Weights of a small transformer language model: local attention windows, 7054 steps.
Each number is 128 + 32 x the weight over its row's rms, rounded and kept within 0 to 255. Layers, rows and columns count from 0. The size above them is the row's rms in percent of the matrix's.

# layer 19 MLP gate, 704x256, rms 0.089, rows 397-414, columns 0-127
size [ 95  99 100  98 100 106 108  98  98 100  98  98  96 108  99 102  97 102]
[[ 58 182 143 134 176 100 189  97 106 161  97 167 113 123  94 113  97 116 133 149 135  99 155 125 155 177 100 191  80 151 188 130 108 141 151 122 155 146 151 160 168 118 133 105 129  99 146 146 157 122 142 141 160 129 125 138 131 149 129 153 139 141 165  83 167 189 137 145  89  81 144 118 128  88  86  86 155 136 121 155 122 141 107 109 118 105 150 104 157 106 124  67 148 130 205  68 168 151 153  94  92 173 173 150 148 144 100  90 124 155 103 121  85 143 134  81 107 127 172 155 166 131 113 150 139 108 119 146]
 [154 141 124 117 188 132 150 119 123 171 150 100 135 134 147 120 100 127 122 191 140 146  90 151 132 183 208 136 115 176 124 123 117 145  68 146 134 113 167  94 116 141 136 143  97 159 108 121 144 179 172 134 123 123  75 127 112 101 161 160 115 121  86 156 113 163 135 172 195 110 108 104  90 130  50 145  74 127 173 101 112 118 173  79 109 177 107 157 154 145 148 101 116 127 174 182  96 110 118 105 157 116 166 149 128  91 146  83  93  95  82 131 168 112  90  55 163  53 159 131  93 119  98 133 140  88 122 124]
 [ 88 122 149 196 115 179 132  54 143 144 168 154 104  97 131 119 134 112 151 130 159 121 144 169 133 142 133  66 106 111  73  93 145  85  87  92 139  88 143 119 169 136 159 117  80 120 153 105 108 200 133 111 110 109 108 133 108 113  97 102 122 154 145 142  75 217 193 125 126 180 122 134 148 120  70 153 155 139 123 114 148 154 118 117 120 146 157 129 126 118  98 146 167 169 161 148 170 147  82 125 163 125 134  87  96 106 138  96 114 106 101 152 147 127  70 140 133 101 101 142 141 143 143 113 124 189 108 121]
 [137 151 154 157  94 106 134 103 144 124 178 124 109  78  69 139 134 156 112 176 171  82 184 134 141 109  69 104  97 116 132 113  62 111 166 126 104 112 162 139  86  65 176 121 168 137 112 151 158 139 183 148 105 101 133 117  92 136  69 134 102 140 146 153 110 127 135 148 122 127 102 204 126 122 102 138 101 156 153 131 113 105 155 159 142 136 186 118 142  91 163 168 119 191 155 114 127 166 127 138 166 187  96 103  89  78 180 106  84 100 149 135 153 135 100 134 112 109 118 138 151 138 105 102 148  97 190 126]
 [132  82 132 156 156 172 161 119  99  82 114 139 113  85 132 199 138 116 142 115 147 139 106 177 120  78  84 150 112 112 128  96 101 141 154 122 155 175 134 183 124 163 189  76 116 141 118 148  79 147 111  74 139 137  61 144  78 133  87 133  83  80 142 131  93 181 155  88 112 119  84 180 168 109  85 128 187 139  99 127  98 154 165 116 144 195 104 152 138 151  61  92 132 126 152 126  97 116 166 186 132 138 141 139  92 107 163 104 131  95  98  98 147 111  63 109 149 123 120 166 136  85 107 162 100  87 114  95]
 [144 134 101 173 125 119 134  93 108 149 106 171 140 113 119 120 123 193 128 127 171 156 114 158  65 133 163 141 157 140 122 156 135 104 119 103 118 178 144 104 141 181 143 133 132 174  83 132 137 104 133 107 153 108 181 130 120 183 108 170 108  93 110 110  57 157  58 105 133 181 104 152  82 117  85  94 117 135 129 161 129 192 128  92 139 147 110 116  91  77 113 112 160 143  94 122 163 150 137 160 145 175 121 147 102 104 127 206 123 130 127 110 114 174  87 117  93 119 194 129 145 170 110  91 163  97  98 185]
 [146 127 133 169 107 148 142 117 144 108  98 179  62 110  90 128 171 135  90 123 203  65 132 196 161 122 172 124  95 127 153 108  87  90  93 149 126 168  87 114 101 172 156 122 138 117 142 107 169 139 120 177 128 175 107 179  86  93 139 189 105 126 150 110 102  88 123 100 110 124 110  86 128 107  93 115 123 165 111 126  91 169 129  92 130 106 142  97 136 133  70  84 100 132 186 126 131 130 127 166 177 114 137 132 138 152 144  68 152 109  98  90 100 163  74 174  81  71 116 149 173  69 169 126 145 129  91 168]
 [146 123 157 140 149 109 133 122 128 196 106 198 126  57 123  87 146 155 185  26 116 146 109 136 131 135  85 106  75 167 164 134 187 157  90 136  62 140 126 104  90  68 143  61 120 171 179 125  88 153 137 159 117 114 108 153  96 113 125 120 111 114 179 116 159 121 127 138 131 134 122 111 115 109 173 127 148 151 164  95 179 131 128 159  92 217  90 168 117  87 102  87 159 169 116 102  90 175  85  86 118 141  91 151 105 100 126 124 169  92 140 122 111 142  90 134 100  74 102 141 107 118 112 122 134  94 157 101]
 [124 138 144 107 183 111 144 139  82 159 132 145 158 123 118 105 118  74 150 174 170 161 137 139 110 177  90 129 123 128 171 116 111 132 122 134 147 165 169 140 113 135  96 169  65 107 133  57 194 130 175 163 140 145 109 147 142 156 183 127 105 125 137  71 107 138 152 154 188 121   1 116 159 170  71 138  76  87 133 106 148  58 129 103 129 190 145 114 123 131 128 119 142 171 176 145  67 133 138 124 122 134 176 144 140  51  93 136 107 103 116 108 149  86 102 180 133 106  68 148 132 113 110  90  97 159 106 198]
 [157 143  98 135 103 111 135 173 144 106 103  99 153 105  74 187 189 106 169 114 145 104 129 146 146 171 103 195 138 183 127 146  66  91 138 116  76 166 152 164  81 141 142 123 129 103 123 136  66 193 117 127 100 163  76 124 119 143 122  96  83 202 100 150  82 107 104 177  74 169 131 192 129 116 110 162  94 159  94 101 103 206 163 155 115 130 161 138 118  92 141 125  88 134  85  98 122 128 132 124 143 128 104 133 124  84 150 157 175 123 113 155 183 150 113 160 172 121 110 110  72 174 140  85  43 124 145 127]
 [196 144 132 149 109 142 110 171 115 117 149  72 182 130  68 151 184 120  68 159 104 107 158 157  92 203 133  94 100 132 109  74 129  97 116 119 106 104 134 124 152 128 151  69 181 115 110 122  93 108 182 120  64 125 137 122 123 158 164 131  97 159  90 121 158 117 129 147 106 120 149  89 136  83 201 142 121 138 191 121 145 139 161 109 125  95 142 166 126 105 110 127 167 117 141 170 195 136  78 113 107 106 166 113  60  47 112 122 151  89  76 120 123 137  58  96 123 120 103 175 150  91 150 135  90 134 104 159]
 [ 71 103  97  87 111 161  88 151 119  83 140 159 178 117  79 155 120 146 168 114 171 165 182 139 137 181 159 140 117 191 117 141  79  48 132 140 114 115 103 124 167 145 124  76 126  97 147 165 123 156 167 149  92 130 104 117 119 162 189 115  83 124 124 140 139 171 164 164 116 183 102 184  91 132  99 116 128  98 140 100 125 109 174 140 119 115 152 125 122  85 117  75 142 119 142 155 149 166 119 149 175 181 131 119  84 109 109 199 104 113 123 117 141 120  77 145 137 125 144 135 132 118 210 118  73 109 107 155]
 [145  92 103 152 175  58 219  80 131 133 177  84 144  92 156 129 207 147 126  84 101  70 143 120 154 139  68 122 124 131 119 171 134 136 156 107 107 121 100 181  84  57 111  98 122  85 100 132  68 159 143 165  88 113 114 129 134 134 166 158 118 125  96 101 147  68 122 169 160 144 108 163 126 131 138 126 132 121 114 116 182 100  69 165 146 152 144  88 122  93 136 152  66 128 118 120 110  85 100  90 137 160  99 128  88  71 167  88  97  95 107 109 110  61 114 112 101 156 107 127  98 153 136 172 108 106 107 170]
 [183 107  84 130 156 191 165  95 106  86 114 118  99  77 123 123 163 157  97  59 117 107 126 146  83 134 158 144 155  98 129  77 148 137 123 130 124  92 107  78 136 133 154 131 134 172 110 121 137 168 172 101 146 123 124 153  78 170 142 154 110 101 101 131 127 162 160 168 148 217 116 140  93 107  90 172  95 166 177 121 122 128 107 157 113 135 122 123  86 152  77 143 115 167 120  82 157 107 141 140 100 114 121 132 132  71 141 154 132  67 161 113  79 146  83  81 126 121 171 181 146 105  90 108 142 129 127  94]
 [118 110 165 117 145 142 173 102 132  90 119 120 114 163  49 131 168 177 139 131 139 101 134 135 166 106 104 152 133 107 101 162  85  72 123 127 102 125  75 136 112 162 149 110 126 155 195 124 140 121 111 147  85 130 103 108  92 165 124 140 123 153  66 132 124 137 118 149 123 130  73 148 145 111  98  62 115 132 142  60 180  74 125 121  55 170 145 151 184  69 149 116 115 194 123 100 140 146 172 100 157  52 105 121 151 175 117  91 115 110 118 119 104  79 155 111 183 116 106 148  92  94 119  96 105  82 134 100]
 [ 67 123 127 107 153 109 142  83 112  67  72 154 130 134  57 124 133 140 125 117 143 127 156 137  65 134  93 154 129  92 141 166 193 106 178 190 107 122  97 128  91 169 100  98 152 184 109  82 106 151 134 100 100 108  67 117 163 174 163 130 111 111  97 107 136 115 132 140 166 148 124 124 216 120 140 166 117 105 193 124  95 118 136 148 122 141 121  93 146  72 109 137 135  88 124 106  94 145 109 243 146 164 148 145  96 102  74 142 123 111 125  93 188 118 137 144 165 149 133  64 108 116 120 121  78 165  52 154]
 [ 95 107 125 156 113 125 152 124 106 157 117 122  93 108 113 167 142 111 153 165  92 134 180 150 118  93 160 135 125 140 135 162  92 121 187 127 128 172  95 118 174 133 158  93 160 152 180 179 163 122 126 155  95  94 151 101 106 138  93 143  87 172 108  71  92 170 168 107 120  88 108 150 158 144 157  92 110  75 114 147 162  94 160 148 170  59 163 101 143  47 149 105 137 170 115 187 109 128 113 128 124 207  97 163 130 122  86 131 132 193 125 132 130  91 103  99 117 113 167 138  67  69 142 141 172 133  77 140]
 [115 131  77 109  83  82  87  78 160  95 121 179 123 127 126 170 160 172  71 161  79 129 150 180  75 104 161 106  84  99 141 180 148 136 144 138 121 124 134 163 132 127 146 123 127 146  81  99  99 163  53 116 145 139  85 125  92 114  84 173 147 116  91 120  98 162  73 120 149 186 146 157 134 170 103 149 111 142 119 102 126 116 155 104  87 169 129 119 152 100  58 144 129 197 158 186 136 164  96 140  74 135 161 155 141 141 141 108 192  31  75 112  78 117 118  92 131 141 156 162  92 102 112 129 143 103  94 168]]
# layer 19 MLP up, 704x256, rms 0.0892, rows 397-414, columns 0-127
size [ 91  99 103  97 104 100 105  98  98  99 101 101  94 102 105 102 101 103]
[[105 157  93 183 129 136 126 127 113  98 170 128  56 191 119 123 144  74  95 106 170 129 165 135 117 142 119  36  75 163 200 139  66 109 107 140 139 182 147  89 146 190 135 120 132 145 177 182 137 102 119 110 177  66 100 161 126 154 101  80 129 132 132 102 137  96  91 101 176 133 140 169  84 119 124 146 136 106 103 125 124 137  98  83 136 137 128 119 155 122 119 198 169  81 164 132  94 164 105 126 120 118 176 148 138 120 117 127 158 195 107 172 146 151 117 143 133  93 188 117 107 157 105 173  86 112 108 124]
 [112 112 103 137  74 119 128 176 121 216 128 139 172 117  99 126 127 121 118 110 107  84 169 105 158 133  95 185 131  94 155  74 116  46 110  93 110  76  58 118 206 107 126 125 105 153 172 194  90 158 117 111 163 136 131 112 135 108 177 113 171  98  97  93 105  90 197 114 152 206 110  89 126  90  68 143 135 142 161 149  96 136 118 124 170 102 116 192 137 128 145 156 151 170 127 124  88 148 170 116 120 146 181 158  96 145 178 146  66 151 138 105 123 122 145  92 109 121  65 124 133 118  89 119 197 186 162 108]
 [128 135 115 153 146 136 125 135  96 105 101  60 110  95 139 132  64 116 178 111 123 168 132 115 106 122 103 151 113 148 105 184 148 129 161 143 114 161 167 134 142 188 112 162  89 152 133 156  52 156 199 104 183 120 120 138 130  94 115  97 151 129  96 167 173 115 127 111  88 109 142 165 145 159 129  84 156 150 193 139 147  86 125  90 146 151 170 158 144 133 126 196 153  96 132 143 135 140 101 135 127 209 143  74 113  99  93 196 167 179 133 120  75 173 139 165 114 110 119  72  84  97 153 138 165 106 162 115]
 [104 163 135  61 115 198 111 139  69  89 108 126 153 147 167 166 179 110  82 136 134 103 108 104 143 106 140  66 144 188 146 102 193 144 133 142 110 121  93  88 105 119 145 174 121 143 128 159 175 134 118  90 128 159 104 175 129  93 132 138 131 158  95 131 136 171 120 163  76 168 173  85 122 138 143  93 117  60 144 124 123 175  96  98 113 116  72 160 138 127  92  77 160 133 139 121 159 138 130  98  99  47 105 122 156 146 146 156 166 178 116 114 176 159 101  86 162 114 122 133  37 125 132 139 134 156  65  92]
 [126 147 190 129 176  87  66 144 120 136 164 156 162 150 130 166 139  92 132 124 105 123  68 135  84 102 153 140 131 135 165  93  94 209  62 103 135  86 110 156 118 162  69  59 100 111 108 173 177  93 123 163 190 119 155  85 127  93 166 159 126 198 151 125 163 158 134 126  70 201 169 179 152  87 109 111 185 130 107 153 111 109 130 132  94 118 141 183 121 143 155  86 150 115 137 108  92 106 116 114 128 121 172 187  92 113 139 130 156 141 121  65 143 111 113 167 134 126 101 130  73 168 122 135  76 167 139 168]
 [134 165 125  77 144 170 156 103  97 124 132 102 107 157 155 111  94 149 100  92 122 169 174  76 132 119 126 113 136 174 142 152 118 154 190  97 103 107 101 142 169 106  94 124 142 159  62 130 117 125 131 114 122 103 120 119 140 137 162 105 147 186 119 157  81 117 161 134 120 103  83  97 184 109 185 181 110 174  88 132  84 143 180 136 165 177 109  89 175 107 132 222  95 119 155 128 151  95  80 145 101 166 121  91 141 146 125 122 164 136 147 126 118 122 128 128 133 156 189 119 105 170 137 103 151 117  96 112]
 [171 135 198 159 160 159 107 149 118 135 144 119 146 149 209 154 122 116 108 128 132 162 183 112 164  95 163 153 114  95 142 171  90 173 120 166  98 164 108 186 114  91  84  92 174 197 101  79  90 108 118 131 165  99 112 111 155 155 108 131  66 151 155 133 169 128 116 113 153  99 117 170 237 154 121  76  78 113  66 104 112 123 140 125 110 116 118  90  86 146 169 165 106 132 176 146 113 109 155 104 137 141 100 171  86  96 122  89 136 103 189 126 128 112 154 126 156 143  88 124  92  78 183 130 193 151 104  96]
 [143 128 173  77 150 156 166 149 148 106 121  97 151 151 170 162 164  92 167 129 192 102 146 137 141 133 150 152 140 132 155  61 154 161 152 189 101 166 126 176 188 153 134 124 109 119 107  78 152 120  94 120 147  90 108  84 139 118 171 152 184 136 136 155  99  99 140 142 136 108 139 105 142 175 196 123 178 176 156  97 140 180 129 175 157 144 188 126 154 110 150 113 123 115 124  92 153  89 119 111 175  82 151 108  73 118 134 187  86 111 130 165 140 132 123 151 145 154 138  90 113 100 181 118 169 157 139 191]
 [103 175 116  83 108 104 142 163 151  79  96 100  81 105 139  70 122 135 145  96 137 130 165 112 136 114 138 158 116  96 132 157 139 182 112 101 110 140 107 142  64 193 157 110 122  98  90 112 167 150  83  88 133 138 142 128 108 149  88 134 115 195 110 107 143 162 114 160 163 103  87 139 151 166 112 143 118 121 123 132  74 136  69 129 137 124 190 133 134 103  53 196 120 178  44 130 141 129 118 135 151 172  54 121 159 140 130 140 109 122 185 164 122  86 166 115 151 120 112 105 185 103 104 124 106 115  89  85]
 [102 138 105 127 134 115 122 157 146 121 134  84 118  76  88 133 115 158 141  86  85  49 148 129 126  72  82  88 146  44 128 127 118 128  95  37  96 105 144 125 140  89 140  70 121 145 178 153  74 132 138  92  96 113  83 111  86  96 161 136 124 114 163 152 162 140 137  74 110  86 209 141 157  97  93 107  94  87 122 136 128  62 139 171 137 150 126 121 185 144 110 156 119 194  74 182 135 123 119  71  99  95 102 108 109 140 164 109 152 150 165 154 125 172 136 126 126  93 170  99 134  69  84 153 128 130 109 163]
 [127 124  81 139 161 134  99 136 201 125  79 147 158 112 171 156 108  81 148 142  95 173 111 147  89 160 154  91 140 135 157 135 152 124 124 136 176 166 139 119 106 117 138 136 133 148 122 149 139 212 145 122 108  87 188 150 112 135 154  78 158 101 132 167 125  94 120  73 142  94  93 145 153 156 157 158 139 145  88 187 145  84 112 160  98 139  85 153  93 150 120  77 146  87 108 158 155  76 203 133  97 134 162 124  98 130  95 165 137 133 107 107 159 113  91 169 131 127 141 155 141 189 126 106 151 145  21 128]
 [119  44 145 153  76 124 194 105 119 124 142 111 113  39 156  83  96 122 143 132  69 100 193 140 126 108 138 150 127 122 132 121 149  26  77 111 136 107 156 130 103 121 159  50 147 106 157 110 120 136 137 128 116 153 124 155 131 111 176 126 122 107 141 115  61 100 162 158 116 147 153 157 137 104 123 165 153 129  97 160 157  89 135 163 119 194 123 114 109 191 177 120 100  77 130 157 118 148 130 156  84 120 169 147 122 121 160 129 140 155  48 130  78 133 105  55 150 159 110  86 106 126 151 108 113 127 119 167]
 [145 128 111 152 112 102 156 123  95 108 130 160 194  85 138 134 154  86 136 130 126  98 174 145 159 116 124 134  74 140 158 102 151 138 182 196 158 114 169 130 118 183 109 131 113 110 144 142 103  95 202  84 146 162  72 118 114  81 163 139 116 133 138 177 137 125 127  89  31 102 107 132 155 173  83 103 166 120  77 158  77 102 121 134 155 145 124 120  74 104  93  76 153 119 115 154  99 126 130 156 199 136 165 111 104 173 148 112  83 154 131 161 129 140 149 121 115 113  91  63 137 143  67  66  65 120 157 143]
 [170 141  76 173 136 122 151 152 138 117 149 163 115  94 126 151  57 169 112 135 110 100 124 128  96 100 109 107 160 141 125 180 167  86 180  94 121 130 101 126 151 163 116 105 154  91  47  95 151 144 150 118  98 126  91  83 117 103  61  98  73 164 106 138 161 114 173 211 140  99 148 133 106 123 173 133 127 135 128 168  95 153 127 132 103 114 101 102 105 166  87 188 149 166  85 152 182  67 142 115 139 140 156 180 140 153 145 107 108 135 174 152 126 116  98  54 102 131 108 142 145  88  96 111 132  45 175 136]
 [155 134 125 146 124  98 115 182 128  89 132 148  86 113  94 155 159 111 189 179 108 109 141 120 134 120 116 105 174 126 140 108  75 187 110 134  65 158 134 134 133 115 138 114 167 136 165 130 112 124 101 123 136 114 172  65 139 148 113 130  82  86 140 143  73 123 146 128 136 165 134 124 150 110 114 118 126 152 113 176  70 165 138 102  49 120 115 146 163 112 138  66 133 135 156  85 116 152  77 119  88 139 133 126 128 109  91 140 198  79  97 111 125 151 133 199 177 148 120 170 203 173 180 129 152  82  84 129]
 [110  85 110 142 168 114 109 111 162 163 126 129  83 152 159 136  96 120 122 163 110  88 117 164  91 115 168 103 142 141 125 139 211 136  94 114 126  89 134 158 125 174 142 138 114 131 136 119 130 156  93 159 137  85 126 200 115  76  86 102 141 174 110 145 104  94  96 146 154  73 138 150 115  81 140 145 138 144 111 151 171 184  93  51  77 155 145 105  78 100  80 179 107 164 156  50 118 119 147 119 118 108 143 149 136 128 131 136 110 161 131 160  94 117  80 123 182 194 107 150 116 118 125 152 124 156 118 110]
 [148 111  90  98 137 180  79 101  94 134 124 138  93  89 173 164 186 149 117 110 108 178 126 125 137  57 152 115 123 127 168 183 106  95 123  97 102 120  96  96 129 113 137 166 160 151  85 144 160 113 130 163 114 165 169  95 153 146 143 139  98 154 187 148 109  56 150 133 152 134  92 115 107 140 114 159 135  58 177 117 111 129 123 149 104 107 115 148 151 119 124 110 101  83 157 139 152  89 115 138 111 151 163 112 119 121 157 140  86 153  84 145 196  38  88 155 140  76  69 153 109 131 101 183 141  91 122 111]
 [142 134 139 130  95 132 111 120 162  92 161 118 112 136 134 164 115 177 126  61 141 127 127 142 167 119 101 156 134 171 141 133 165 113 103 161 182 162 121  97 108 140 147 152 214 154 140  83 143  82 109 126 147 121 180 189  95  69 114 144 128 138 248 124 159 101 147  82 117 132 134 134 107  61 132 131 115 132  94 144 108 125 109 144 143 126  99 162 141 131  47 156 132 134 136 121 129 157 122  55 174  44 110 140 170 105 116 146 117 175 124  95  84 114 103  97 138 132 125 129 114 140 176 139 116  51 106 175]]
# layer 19 MLP down (transposed), 704x256, rms 0.0859, rows 397-414, columns 0-127
size [ 91 101 104  94 104 100 107 100  98 102 102 100  92 101 103 101 100 104]
[[156 144  79 126 110  82 137 106 142 107 137 172  74 110 118 157 105 118  79  89 111 166 122 108 141 185 116 161 131 162 115  77 149 138 141 167 131 157 117 119 139 164 146 176 149 168 145 118  96 176 144  74 142 170 125 127 138 182 184 100 148 142 115 152 139 177 119 197 125 165 147 164  78 132 168 121 104 123 160 187 147  90 120 173 112 135 169 170  83 127 149 155 195 143 125 151 123 158 124 148 185 139 122 140 132 116  60 104 114 144 186  92 117 142  97 129 135 183 145 135 120 103 138 118 110 118 101 103]
 [145 119 136 148 127 134 133 116 128 136 148 186 133 150 156 125 151 141 145 138 125 142 113 172 166 161 115 139 127  76  85 139 136 126 111 114 101 118 144 133 184 146 164 117 113 143 150  63 136 149 113 140 119 120 135  85  51 131  87 122 136 103  94 129 126 212  84  86 126  84 107 151 119 136  91  99 159 114 109 144  80  95  99 140 112 156  99 166 130 159 176 170 119 126  85 141  91  97 153 159 139  76 109  90  90 120 106 111 119 155  74 107 190 138 108  68  96 189 142 154 186 139  66 101 122 149 171 128]
 [142 206 160 150 152 135 123 110 147 144  98  88 134 129 139 126 134 129  92 107 130 147 131  73 168  94 169 161  98 131  84  90 115 126 123  56 151 168  59 111 182 112 107  87 121 153 115 131  96  91 126  72 146 165 132  85 148 154 106 152 140 160 100 130 159 150 142 155 141 109 119 166 126 108 131  83 123 132 106 125 121  64 180  82 115  87 139 136 147  87 196 120  93 114 153 139  99 153 103 100 125  72 110 131 187 140 126 163 112  86 124 137 105 106 109 107 104 146 134 174 136 125  78 145 118 104 129  91]
 [134  91 117 161 173 143 121 113 146 125 146 182 130 147 137 120 121 117 185 144 167 143 146 180 202 101 135 148 155 134 106 103 141 109 119 132 139 185 150 114 118 150 200 162  94 122 146 173 153 118 137 103  89 222 117 110  45 119 182 130 105 188 152 188 140  91 127 135 131 125  91 166 127 122 112 187 156 137 114 122 139  90 125 149 157 115 176 147 147 141 119 119  93 159 137 131  87 165 127 142  57  98 132 155 120  78 144 188 110  88 133  59 113  89 151  97 112 149 134 173 129 149  94 157 109 119 130 162]
 [114 166 159 147  96 138 102 149 132 157  81 116 125 128 194 108 142 190  97 152 106 139  79 179 155 134 185 125 120 125 126 112  42 184 141  54 145 164 169 117 138  97  97 157  80 110 114 125 104  81 101 144 114 117 169 106  40 118 125 152 165 122  74 100 151 103 169  97  83   4 107 136  81  76 148  63  91  98 119 135  81 113  66 167 102 115 133  85  79 144 178  95 136 152 118  87 150 183 120  95 139 145 143 100 124  78  89 204  72 121 114 132 138 139 111 125 176 123 182 118 118 135 126  78 160 136 124 156]
 [154 145 141 138 143 151 154 153 157 142 125 101 164 140 164 151 147 137 102  53 131  96  98 235  66 118  47 122 138  60 122 191 169 154 108 169  91  87 135 128 113 163  63 136 167 124 155 108 144 146 107 138 119 164 158 139  46 102  99 156 182 175 179 152 113 115 166  90 106 123 184 164 118 162 125 140 112 138 118  71 119  96 134  53 140 158 178 165 125 164 139 162 107 154 100 153  93 114 136 127 177 120 135 105 104 121 175 160  66 122 113 150  91 199 148  82 157 135 162 105 112 170  88 122  77 159 155 188]
 [162 136  94  80 167 119 141 115 178 140 135 147 106  80 185 125 140 119 142 159 124 124 123  76 120 135 107 114 194  75 151 131 132 183  77 153 168 132 131 148 127 178 119 109 134 111  99 161 123 189 120 115 155 138 111  99 154 137 146 155  62 138 169 183 137 124 162 105 156  93 151  85  72  98 144 114 151 174 159 123 121  64  78 149 128 154 111 122 137 171 106 127 116 112 160 189  88 113  96 194 119  58 112  95 122 107 179 146 132 171 126 105 148 110 134 207 122 175 116 129 162 181 147 161 147 176  92 134]
 [ 87 117 113  64 150 164 143 109 122 148 121 139 118 142  83 122 134 107 130 196 136 128  92 253 140  79 166 107 101 104 161 150 161 105 186 137  95 133 115 132 188 153 169 193 156 164 160  78 112 168 109 128 185  74  89  99  41  85 136  55 201 108 144 141 104 107 153  64 169 143 110 146 156 123 139 132 129 117 124 151 103  71 140 104 110 112 107 123 134 124 124 182 149 111 148 141 138 143 180  97  92 171  86 163 135 255  89  62 140  95 104 158 193 122 154 112 105  97 121 123 123  92 120 169 114 112 149 129]
 [191 131 183  76 190  90 247  98 117 161 128 106 118 127 157 145  95 111 130  88 100  86 124  55 119  99 150 119 130 135 170 120 101 154 113 114 156 139  83 173 142 140 113 135 203 118 170 175 167 133 117  92 136 130 174 118 154 164  42 138 117 114 136 180 116 111 100  85 127 144 185 139  80 126 144 152 165 191 132 110 125 172 145 108 110 121 142 131 119 146  90 166 139 117 125 167 130 160 133 128 132 142 143 201  91 110 141 150 126  93 140 149 196 154 133 131  83 119 138 143  97 166  93  84 144  91 133 117]
 [ 65  89 133 105 174 149 120  98  83 155 129 140 183 170 114 147  81  59 146 139 141 141 124 219 175 109 141 137 100 121 114  89  86 126 167 154 151 144 136 117 127 154 135 154 131  83 101  88  78 110 174 122 171 129  98 112  82 105 123 142  97 126 151 121 130 122  66 156 105 120 118 104 123 129 134 130 162 152 222 104 136 111 113 113 133 142  77 108 155 122 117 132 171 122 130 122 183 136 187  88 110 151 110 166 169 143 152 137 200  30  96 156 129 125 152 195 150  90 106 163 164 138 152 128 110 109  87 126]
 [129  59 141 170 115 155 123 100  84 171 135 131  77  55 170 151  95  59  96 110 141  92  86 118 127 162  95 162 120 115 125 173  93  88 119 136 111  86 175 153 128 103 133  79 119 160 125  45 107 116 145 162  95 105 131  98 162 100 134 156  98 110 106 132 175  84 182 140  85 121 106 114  53 170 136 131  89 161 162 128 153  86 102 117 113 116 134 165 175 112 156  83 101 122 118 155 155 144  83 120 125 127  80 130 126 142 165  80 186 139 157 143 104  48  97 126 148 180 202  91 182 173  91 119 103 182 144  86]
 [144 153 127 176 126 147 126 151 125 129 158  77  94  68 152 135 135  93  94 129  61 102 133 113 107 116 164 139 174 181 110  98  86 190  83  75 132 142 174  93 125 106 123 151 115 208 135 216 197 107 168 121 149 149 158 158 105  94 129 113 142 139 200 146 162 167 174 141 144  92 193  72 160 115  88 139  59 101 146 198  96 127 103 151 104 148 167 112 112 147 140 105 137 133 130  82 141  84 116 160 186  82 132 165 139 161 127 136 105 109 176 114 125 101 138 178 129 132 152  82 130  93 139 115 167 128  63 137]
 [150 163 131 140 162 129  91 124 138 147 133 151 121 137 124 104 129 118  91 103 165 163 120 143  64 104 144 148 136 151 131 116 156 152 119  90 186 122 157  81 109 186 157 134 115 173 137  93 152 155 142 114 102  91 108 116 133 147  86  92 180  72  81 125 127 179 111 165  89 172 121 151 104 166 124  93 170 125 153 103 109  79 122  86  77 153 113 154  95 144 124 143 114 102 141  77 124 179 151 164  81 106  88  78  45 183 117  55 114 177 149 110 100 153 150 136 136  41 153 132 150 138 130 157 126 152 101 127]
 [168 132 176 105 124 145 131 167  89 154  79 149  97  73  24  82 164  79 184 136 161 216 178 110 127 191 129  48 162 153 103 105 133 122  86  72 124 138 135 140 155 136 137  89 176 115 131 106 119 133 121 158 123 173 149 139 172 155  92 121 161 126 136 106 148  50  92 134 125 117 139 156 134 204 154 145 193 115 113 105 137 197 127 133 174 147 170 120  92 163 130 150 108 115 153  90 123  96 168  79 107 138 204 177 146 135 132 134 155  96 107 163 130  69 119 115 150  77  84  65 126 146  75 146 136 101 174 149]
 [185 114  82 138 152 126  92 109  89 103 108 125  56 112 173 107 113 126 145 110 122 138  62 104 133 134 109 122 138 115 135 132 110 106 137  94 169 166 151 193 117 138 121 117 100 124  81 187 146 125 143  99 114 174 142 155 173  80 135 160 172 152 108 104 114 177 181 124 142 170  54 148 130 104 104 171 185 103 108 157 129 118 120 163 168 145 163 166 126 153 132 101  75 130 114  86 117 138 147 130 144 140 124 113 128 182 140 111 125 146 107 189 131 132  78 160 176 154 131 185 120 166 132 170  80 115 131  90]
 [146 164 116 106 155 121  95  58 122 148 116 129 109 187 131 131 145 130 166 154 143 105 134 120 128 152 110 102 120 122 114 131  96  93 117 119 135 147 142 215 185 178 196 138 116 183 154 173 151 126 109 137 127 153 123 103  90 144 158 119 159 186 151 104 119 115 114 172 102 121  87 149 144 152  89 161 145 138 162 120 195 153  67 109 195 107 183 137 122 177 134  62 110 115 152 141  94  94  99 111  98  76 145 146 154 132 140  95 143 147  98 151  57 135 199 177  97 127 173 156 160 130  77 142 140 181 116 189]
 [ 98 186 104 108 165  96  75 149 173  81 113 158 124 132 136 167 153 188 120 183  45 140 183 128  82 130 144 119 100  57 126 118 139  94 134  74  97 125 119 103 136 142 150  63 131  88  97  73 117 110 115 102  83  92 107 132 122 126 143 164 146 137 104  71  81 145 155 144 141 105 106 124  73  75  63 109 119 142  80 116  89 107 136 134  86  91  92 128  87 101 132 145 108 143  97  92  77 147 119 127  88  68 100 195 109 100 110 106 164 136 135 210 103 115  42 106 114 121 107 154 162 173 130 109 122 145 152 149]
 [149 134 143 179 112 173 157 108 184 147 142 171 123 108 144 167  71 105 103 163 173  66 132 139 134 115 161 162 145  89 137 137 163 151 130 119 202 145 123 163 105 120 167 124 117 102 158  91 118 148  89 105 153 154 107  97  85 156  88  93 149 153 126 154 106 107 146 134  86 137 170 177 142  80  74 144 112 100 137 114  70 170 112 115 174 164 124 151 154 173  63 175 107 128 142 139  90  83  80 140 132 176 128  97 114 125 128 126 125   9 135 149  97 189  95 115 107 146 174  12 127 169  47 108 144 150 169 119]]